Each number is 200 + 30 x the weight over its row's rms, rounded and kept within 0 to 999. Layers, rows and columns count from 0. The size before them is the row's rms in percent of the matrix's.

# layer 5 attention output, 64x64, rms 0.306, rows 0-63, columns 0-63
109,197,214,212,197,190,179,200,191,176,229,205,222,192,199,199,218,193,185,189,199,215,177,199,150,201,231,202,194,190,212,206,210,155,155,237,243,174,209,192,196,217,195,253,141,211,183,213,163,282,145,161,155,207,187,231,286,240,169,185,187,189,228,158,129
096,207,199,196,231,227,202,202,231,187,184,220,185,233,179,168,231,211,201,211,159,213,184,169,199,195,212,187,212,213,225,225,177,233,167,271,220,232,160,183,202,238,206,199,271,218,161,189,188,145,200,153,252,155,172,177,188,257,145,273,169,184,184,210,228
111,202,211,199,190,176,176,186,209,220,229,205,236,199,159,227,200,201,224,245,202,190,228,174,208,193,206,190,204,204,174,244,212,195,219,203,235,251,178,186,172,149,169,238,203,169,177,171,132,211,203,179,205,189,204,221,159,171,207,205,161,236,250,112,298
104,159,193,200,183,220,219,208,209,177,208,186,210,185,175,230,189,204,206,226,170,210,193,185,176,208,188,198,205,216,191,206,204,173,206,246,156,188,181,175,137,270,199,285,187,158,217,203,238,245,192,185,230,143,136,173,224,220,233,189,247,157,270,207,224
111,187,233,187,187,205,178,164,210,213,203,196,196,220,217,176,186,237,192,191,201,185,197,172,216,190,198,197,181,218,202,213,178,215,131,233,207,186,170,289,230,200,195,231,181,153,177,177,223,213,222,260,219,198,202,188,130,214,140,193,299,151,233,215,199
102,198,186,187,209,205,222,209,190,195,202,207,208,198,252,179,173,212,188,192,214,225,205,220,193,234,199,200,203,202,220,197,172,178,234,290,178,189,185,259,227,172,206,203,177,185,182,201,179,205,306,231,179,176,250,205,181,134,118,174,153,188,180,227,199
103,204,194,198,229,186,205,197,204,181,211,201,188,197,197,194,195,167,183,201,191,190,207,220,205,214,219,208,208,169,184,199,212,256,150,214,187,289,192,179,200,245,196,194,198,283,236,236,187,222,200,190,245,194,223,192,170,281,213,129,213,244,277,176,232
109,184,182,199,212,207,210,180,207,193,225,210,196,229,230,221,202,202,206,207,193,191,196,205,199,220,183,186,218,203,193,197,181,189,257,144,236,187,250,210,166,149,236,257,297,214,199,218,168,149,165,207,195,181,281,230,167,208,192,144,165,219,245,162,179
092,215,217,234,183,184,194,233,184,202,182,212,185,210,214,191,167,178,207,184,214,184,184,190,165,208,218,197,203,225,205,213,180,197,118,192,240,213,260,167,187,247,209,197,195,200,172,141,249,146,200,223,211,297,196,178,182,160,208,232,148,244,144,192,174
095,201,214,173,207,216,197,224,199,190,204,161,208,190,197,218,210,195,207,238,207,217,205,208,227,190,182,194,207,218,195,198,200,188,158,162,207,173,194,216,218,222,179,275,222,259,189,175,249,159,263,209,107,165,172,233,108,217,215,192,244,201,181,214,251
095,193,208,189,191,207,168,186,183,196,182,190,184,212,205,215,204,194,190,192,211,202,230,222,179,197,201,210,223,204,172,198,219,187,206,173,244,215,175,221,253,164,205,167,247,206,165,206,283,214,184,248,263,201,99,243,222,251,189,216,208,126,230,226,161
115,202,180,185,212,174,188,188,198,192,220,221,213,193,233,209,211,201,191,211,235,207,224,219,172,197,149,219,186,177,215,207,195,193,203,223,198,287,230,222,225,288,158,170,197,195,170,179,179,175,198,207,215,235,222,236,261,174,205,143,292,204,172,253,185
123,189,180,210,196,168,184,206,219,227,193,184,202,203,177,204,184,236,197,186,207,205,222,172,188,213,205,205,180,197,215,224,170,210,204,162,199,251,233,195,191,171,236,225,201,225,213,90,157,146,246,201,267,221,181,244,176,169,206,222,289,200,178,210,152
082,207,191,210,174,215,202,189,192,221,206,222,182,185,204,177,173,175,232,199,163,216,224,255,232,216,208,191,203,228,176,208,206,202,129,187,224,179,237,242,221,169,286,180,245,201,138,153,156,119,186,202,239,186,222,187,199,202,245,180,184,145,206,219,201
093,249,223,192,228,211,219,226,192,193,190,209,221,220,198,180,176,215,214,183,169,213,195,169,171,174,188,219,173,205,207,202,214,134,188,227,202,165,202,174,237,214,225,223,136,179,243,237,262,210,225,257,252,187,220,226,217,279,199,196,252,211,252,234,246
094,196,222,176,202,179,174,186,187,207,201,178,189,203,195,199,215,176,187,195,200,181,240,210,230,220,234,206,212,208,184,200,202,191,191,235,177,249,159,230,270,177,205,221,226,234,238,183,162,128,142,215,235,138,124,222,244,211,124,188,177,196,217,236,221
120,202,207,190,195,212,188,230,192,193,184,228,189,177,214,210,203,208,199,177,223,207,190,183,187,203,212,191,207,206,182,207,193,212,131,174,263,200,175,195,185,182,241,152,145,185,204,199,209,178,179,264,243,147,260,207,223,124,187,237,214,218,299,245,189
109,207,197,205,176,198,226,180,221,216,186,199,215,201,194,238,186,201,208,202,218,193,212,192,223,164,222,183,204,199,212,169,179,138,186,243,265,129,180,220,183,211,192,248,149,206,207,85,138,232,208,227,198,193,187,209,209,220,186,211,247,214,188,263,220
087,187,189,224,186,185,195,194,212,181,211,203,214,192,189,235,217,196,184,208,208,188,221,209,195,207,196,190,228,167,195,200,197,133,255,223,200,258,208,147,144,221,195,191,207,147,253,200,188,165,152,183,130,203,236,121,160,176,131,191,211,193,154,179,168
107,203,199,194,184,198,207,219,194,193,176,231,194,212,200,196,205,212,196,195,202,192,184,182,208,191,189,197,192,194,196,196,177,170,231,217,181,282,187,164,268,202,231,181,309,237,206,233,204,232,226,203,135,195,277,186,137,203,188,156,237,194,211,216,249
104,141,199,206,218,210,222,210,171,211,190,171,174,186,213,206,233,181,207,186,195,186,187,171,225,192,224,211,194,182,210,215,211,248,220,182,138,170,200,180,211,178,238,190,182,283,137,134,164,236,155,240,246,174,246,165,201,210,203,218,249,190,214,159,244
096,195,201,184,204,206,206,196,197,193,186,193,186,198,189,207,187,188,212,196,201,184,235,200,196,198,194,233,193,172,190,198,193,183,163,202,178,189,164,222,206,240,158,126,205,150,155,149,237,183,183,228,261,245,222,128,203,181,177,186,114,180,208,163,288
089,228,192,175,221,217,215,249,174,185,209,200,189,190,210,178,220,206,165,189,199,177,198,205,193,205,207,214,182,192,187,203,197,154,151,268,206,197,200,167,200,140,155,153,226,188,170,170,189,182,232,165,108,145,228,144,254,198,189,213,270,215,206,182,184
092,201,183,215,161,222,205,220,214,195,191,171,217,177,184,184,218,207,203,196,178,200,189,230,210,183,190,198,179,181,186,209,198,190,150,128,189,215,158,285,165,205,211,215,202,275,172,194,276,207,213,226,259,201,265,147,226,202,207,201,227,191,175,135,197
093,199,188,199,207,212,195,214,169,171,224,199,183,205,185,189,200,211,200,175,198,214,180,177,208,243,194,184,193,200,197,203,212,225,255,259,194,168,243,270,186,209,166,146,183,258,223,207,202,155,224,223,196,205,276,276,214,248,180,136,186,247,159,180,208
090,225,206,182,200,206,178,216,201,216,217,212,196,207,208,214,209,187,185,163,205,184,192,198,208,237,204,199,211,190,212,188,201,239,208,256,216,254,250,181,134,192,186,236,201,169,238,163,132,246,200,252,280,193,198,143,241,188,166,116,209,204,196,197,226
099,171,189,196,208,189,186,191,188,211,209,219,209,207,169,209,203,189,217,205,217,235,172,200,192,207,202,203,236,203,203,196,200,200,188,261,166,209,148,176,150,157,194,194,189,241,256,150,260,191,279,193,190,212,256,131,182,231,178,265,211,237,205,209,136
072,238,234,174,179,254,193,163,171,227,203,193,221,166,223,202,215,211,184,199,205,123,222,206,210,183,178,196,203,245,204,255,218,239,159,231,207,197,245,184,229,192,195,181,223,236,202,264,214,184,184,192,235,208,199,200,207,260,235,243,161,179,238,260,147
078,183,213,195,197,201,222,225,196,237,213,165,244,212,204,184,174,223,186,226,215,185,156,177,214,220,198,164,235,221,211,230,233,254,205,261,185,177,166,151,155,169,222,235,110,221,163,173,182,186,170,228,189,211,211,220,202,181,262,148,189,148,230,213,202
104,214,201,216,218,225,205,195,230,197,161,201,172,194,207,223,194,190,170,201,194,174,203,178,195,207,190,199,194,184,172,180,208,132,162,215,153,254,210,314,195,216,264,225,201,236,250,159,177,252,232,200,238,232,202,223,228,205,220,192,135,192,181,196,201
096,216,173,185,173,180,197,213,190,173,189,195,211,230,232,176,198,198,207,194,182,203,214,170,205,184,193,186,199,221,222,241,186,218,267,200,197,245,192,173,181,262,160,194,208,217,171,200,207,241,136,219,242,306,167,245,186,257,225,265,199,188,197,179,172
076,219,205,174,172,206,205,208,209,205,191,185,207,189,194,193,197,220,194,165,152,238,232,210,225,220,187,238,214,206,236,196,194,191,231,207,223,206,200,212,217,222,192,166,216,154,218,172,255,209,133,231,215,160,123,141,186,146,227,228,234,183,126,272,219
098,209,197,204,186,218,175,223,179,209,181,220,211,219,179,200,207,222,196,221,222,190,192,192,182,201,199,194,199,178,194,223,189,272,233,185,271,127,191,198,236,185,170,171,204,167,281,265,225,198,182,210,255,239,185,232,183,168,188,237,261,199,220,135,219
095,206,208,173,196,186,197,239,194,167,188,212,166,178,217,190,222,212,205,174,224,197,171,170,205,187,220,188,227,216,200,223,177,212,264,201,158,221,204,208,197,256,233,280,171,187,167,201,173,178,220,204,161,155,196,216,149,116,205,209,159,167,201,149,127
127,207,202,189,181,217,221,201,196,210,199,206,200,212,198,191,194,183,227,208,193,196,211,197,186,192,197,207,182,214,188,208,212,180,214,176,287,158,150,233,172,219,160,166,231,198,230,217,215,227,187,190,230,165,179,252,197,169,131,64,185,181,157,197,209
098,180,208,196,222,170,230,193,198,200,176,204,222,197,208,218,169,194,229,172,208,207,232,186,177,217,203,210,207,180,198,216,185,240,228,220,120,183,225,141,255,129,262,236,210,220,244,169,255,183,195,231,182,214,193,212,248,198,164,177,161,180,173,244,141
107,183,172,192,191,208,187,219,193,196,215,193,212,193,192,204,199,225,179,202,186,205,187,201,171,194,206,206,224,224,186,189,189,125,231,187,162,220,152,184,99,126,152,195,166,241,174,237,274,207,234,161,246,196,238,194,257,214,230,178,202,215,216,207,206
083,237,192,246,183,176,216,193,205,204,188,202,236,212,235,178,212,225,183,227,200,209,207,180,198,186,191,191,222,195,232,166,221,202,200,235,241,226,118,245,205,248,272,141,176,221,157,248,173,151,220,180,172,193,210,174,181,206,159,168,180,213,263,159,218
108,197,209,192,194,214,189,173,203,178,193,184,191,201,177,202,194,208,223,194,208,203,225,216,224,199,237,175,225,204,199,208,218,228,180,286,204,244,197,211,158,302,204,173,243,169,284,200,214,227,174,202,166,218,199,167,213,177,217,284,145,205,196,217,173
087,238,201,211,197,191,194,204,215,189,189,208,190,205,222,201,214,211,191,154,194,227,217,192,213,207,200,229,236,166,177,202,174,178,258,167,302,210,207,199,170,144,187,196,276,216,206,188,216,111,173,216,238,178,194,155,188,227,227,205,194,195,255,203,149
085,163,206,244,177,165,202,180,202,216,207,191,182,190,153,182,199,196,190,215,189,221,168,218,186,191,184,203,211,223,225,205,192,255,194,246,264,175,170,201,232,184,208,193,194,265,221,238,207,168,297,206,238,226,151,184,204,180,166,210,167,249,137,171,231
098,168,205,232,196,190,176,191,205,178,193,181,230,180,217,207,165,196,175,186,234,223,201,182,194,215,169,194,191,209,206,203,189,253,224,135,222,182,198,194,170,249,246,142,208,185,180,140,257,257,239,228,143,226,234,239,145,213,217,166,196,174,254,166,182
101,216,170,200,193,215,222,193,217,178,192,194,202,184,209,198,192,185,208,215,189,187,177,206,200,228,201,214,175,209,210,189,187,252,199,185,194,192,141,225,265,192,214,163,148,254,247,219,215,256,270,156,210,203,179,275,170,134,261,150,199,163,188,177,205
095,193,167,178,197,161,193,204,195,220,203,214,219,197,197,192,173,155,190,223,213,205,215,183,199,176,194,164,204,205,199,172,213,232,225,263,178,238,93,186,170,157,241,190,190,182,253,213,252,221,155,193,135,190,223,226,200,246,205,216,180,201,194,275,201
099,200,193,206,192,203,207,186,177,176,190,208,189,199,200,200,228,192,200,194,203,219,221,230,219,167,232,209,200,196,196,169,197,152,144,213,251,296,190,186,214,194,201,212,198,124,207,173,235,227,263,216,220,152,244,176,163,214,208,131,220,230,163,161,145
122,196,190,228,215,220,204,210,210,176,183,215,177,205,195,197,212,214,195,205,192,208,197,221,206,213,190,223,188,188,196,193,207,248,212,118,147,171,171,148,152,180,171,191,191,101,220,249,157,177,274,198,226,196,144,145,206,194,151,203,194,217,175,224,178
104,212,180,199,229,210,198,210,193,201,214,225,212,183,173,213,216,181,219,185,213,213,217,215,222,221,181,224,176,173,183,229,205,197,152,153,173,203,209,120,244,183,157,171,159,207,203,185,226,166,214,170,179,136,135,166,130,271,215,143,235,232,211,190,180
087,210,191,196,237,202,249,189,208,200,208,202,199,183,203,229,207,191,201,156,207,183,199,207,192,183,211,199,212,161,205,202,217,232,267,217,213,164,129,246,253,198,108,180,140,246,248,181,158,200,193,239,170,211,245,221,213,198,180,235,194,231,164,215,159
110,216,199,238,184,181,220,191,210,206,217,184,219,222,207,189,197,189,220,207,207,214,186,197,185,167,220,177,194,199,217,215,199,226,205,171,183,215,248,248,201,202,166,201,194,194,113,258,158,188,242,172,190,272,235,211,251,260,158,250,250,189,247,195,136
105,207,193,206,206,201,178,183,203,206,160,223,214,237,206,184,224,240,190,217,185,200,242,198,195,170,169,211,208,172,209,224,212,231,209,254,216,202,207,215,238,249,218,239,164,207,229,193,241,135,187,237,220,159,242,187,139,191,254,191,138,278,153,210,161
114,206,200,179,232,197,185,222,187,179,208,186,212,191,190,194,195,207,219,188,177,210,200,187,193,217,209,219,206,193,177,196,207,164,195,164,121,226,261,195,214,237,227,198,179,272,185,207,196,166,181,172,247,193,179,216,184,166,105,276,184,237,206,200,283
092,181,172,195,187,196,171,196,241,220,191,214,217,201,192,180,197,208,211,175,205,184,203,223,208,208,208,184,178,234,228,229,204,233,175,141,221,183,224,200,121,231,214,192,189,170,250,189,199,219,191,260,131,199,109,257,204,171,191,236,245,217,214,186,263
100,165,182,188,210,186,207,224,221,202,211,200,226,182,183,215,148,202,230,182,196,194,199,190,209,206,218,225,221,201,204,212,189,177,196,211,190,225,209,153,222,213,181,201,208,149,246,203,315,217,212,230,260,271,229,175,124,215,192,178,199,199,167,133,228
093,209,155,201,203,206,192,217,200,190,171,212,201,210,207,189,196,167,196,197,197,197,218,214,186,196,232,226,206,172,199,198,213,202,284,239,153,191,285,240,237,203,224,166,190,173,169,156,226,235,196,183,230,215,152,192,234,198,106,157,220,187,227,191,261
119,196,189,192,204,232,175,199,187,175,204,195,214,197,201,210,207,167,207,216,185,211,209,235,215,205,205,191,194,187,199,194,209,180,292,190,211,174,226,244,233,193,221,287,255,144,158,157,207,232,271,180,243,175,238,189,226,242,213,227,170,255,168,179,190
084,199,202,210,220,167,214,207,172,172,172,180,184,190,175,193,221,215,197,196,218,199,182,209,181,234,231,171,167,209,206,202,184,246,277,214,247,207,148,262,213,216,219,158,160,236,247,210,131,236,217,228,276,227,246,183,183,199,206,187,189,141,194,182,177
099,203,204,185,187,205,209,224,207,199,212,170,202,172,192,217,207,193,213,165,203,202,205,179,200,200,229,220,202,197,192,234,213,156,238,184,161,196,217,214,160,205,246,179,201,242,195,199,201,196,215,200,207,143,143,204,138,156,99,186,200,108,176,156,135
097,190,200,175,214,207,175,198,219,202,212,203,202,221,224,205,207,222,196,223,166,220,195,200,216,186,192,190,193,193,213,241,188,174,162,210,241,203,229,176,150,182,252,133,178,254,186,266,198,280,195,204,270,136,148,182,194,185,194,232,219,247,154,188,163
092,210,203,207,178,200,202,187,207,171,189,205,188,209,194,183,220,211,199,238,196,162,205,211,190,211,205,233,190,214,228,183,196,206,216,152,239,179,224,158,233,252,225,221,184,189,214,207,174,161,227,118,169,230,138,195,248,144,221,129,203,178,248,276,240
095,202,183,193,206,194,193,201,207,207,226,175,203,147,176,215,209,188,210,166,221,182,198,250,199,179,189,206,206,204,197,219,200,150,241,269,211,171,223,213,146,159,219,268,189,260,235,185,185,184,218,252,188,224,185,211,184,223,270,230,152,147,227,154,242
111,207,194,196,183,217,205,248,221,173,174,230,173,184,215,214,182,228,190,179,208,179,222,222,201,197,228,212,205,182,197,185,215,221,175,202,209,206,218,92,161,164,238,177,208,221,182,161,146,231,255,253,239,208,231,209,231,241,183,223,241,166,119,200,185
106,228,178,211,213,206,198,179,176,205,200,215,190,178,171,205,197,189,190,200,210,207,214,211,184,195,196,179,196,229,200,191,211,170,257,116,197,220,156,164,310,182,194,188,162,176,250,167,221,140,200,233,249,206,167,205,256,205,196,210,175,191,257,175,167
097,201,175,198,188,207,205,210,203,177,219,183,191,200,193,226,188,225,196,232,193,203,181,221,201,178,182,201,201,214,184,229,217,182,231,219,149,252,123,173,168,249,195,210,168,221,164,144,183,117,288,190,246,242,163,187,208,174,229,170,197,155,238,190,204
106,209,191,208,225,217,217,221,206,168,257,227,211,185,205,189,189,222,190,196,193,215,194,201,223,200,186,197,198,213,216,184,202,154,181,184,190,161,257,234,112,212,137,172,271,271,274,174,244,204,210,239,199,175,160,241,202,233,207,212,216,171,189,210,193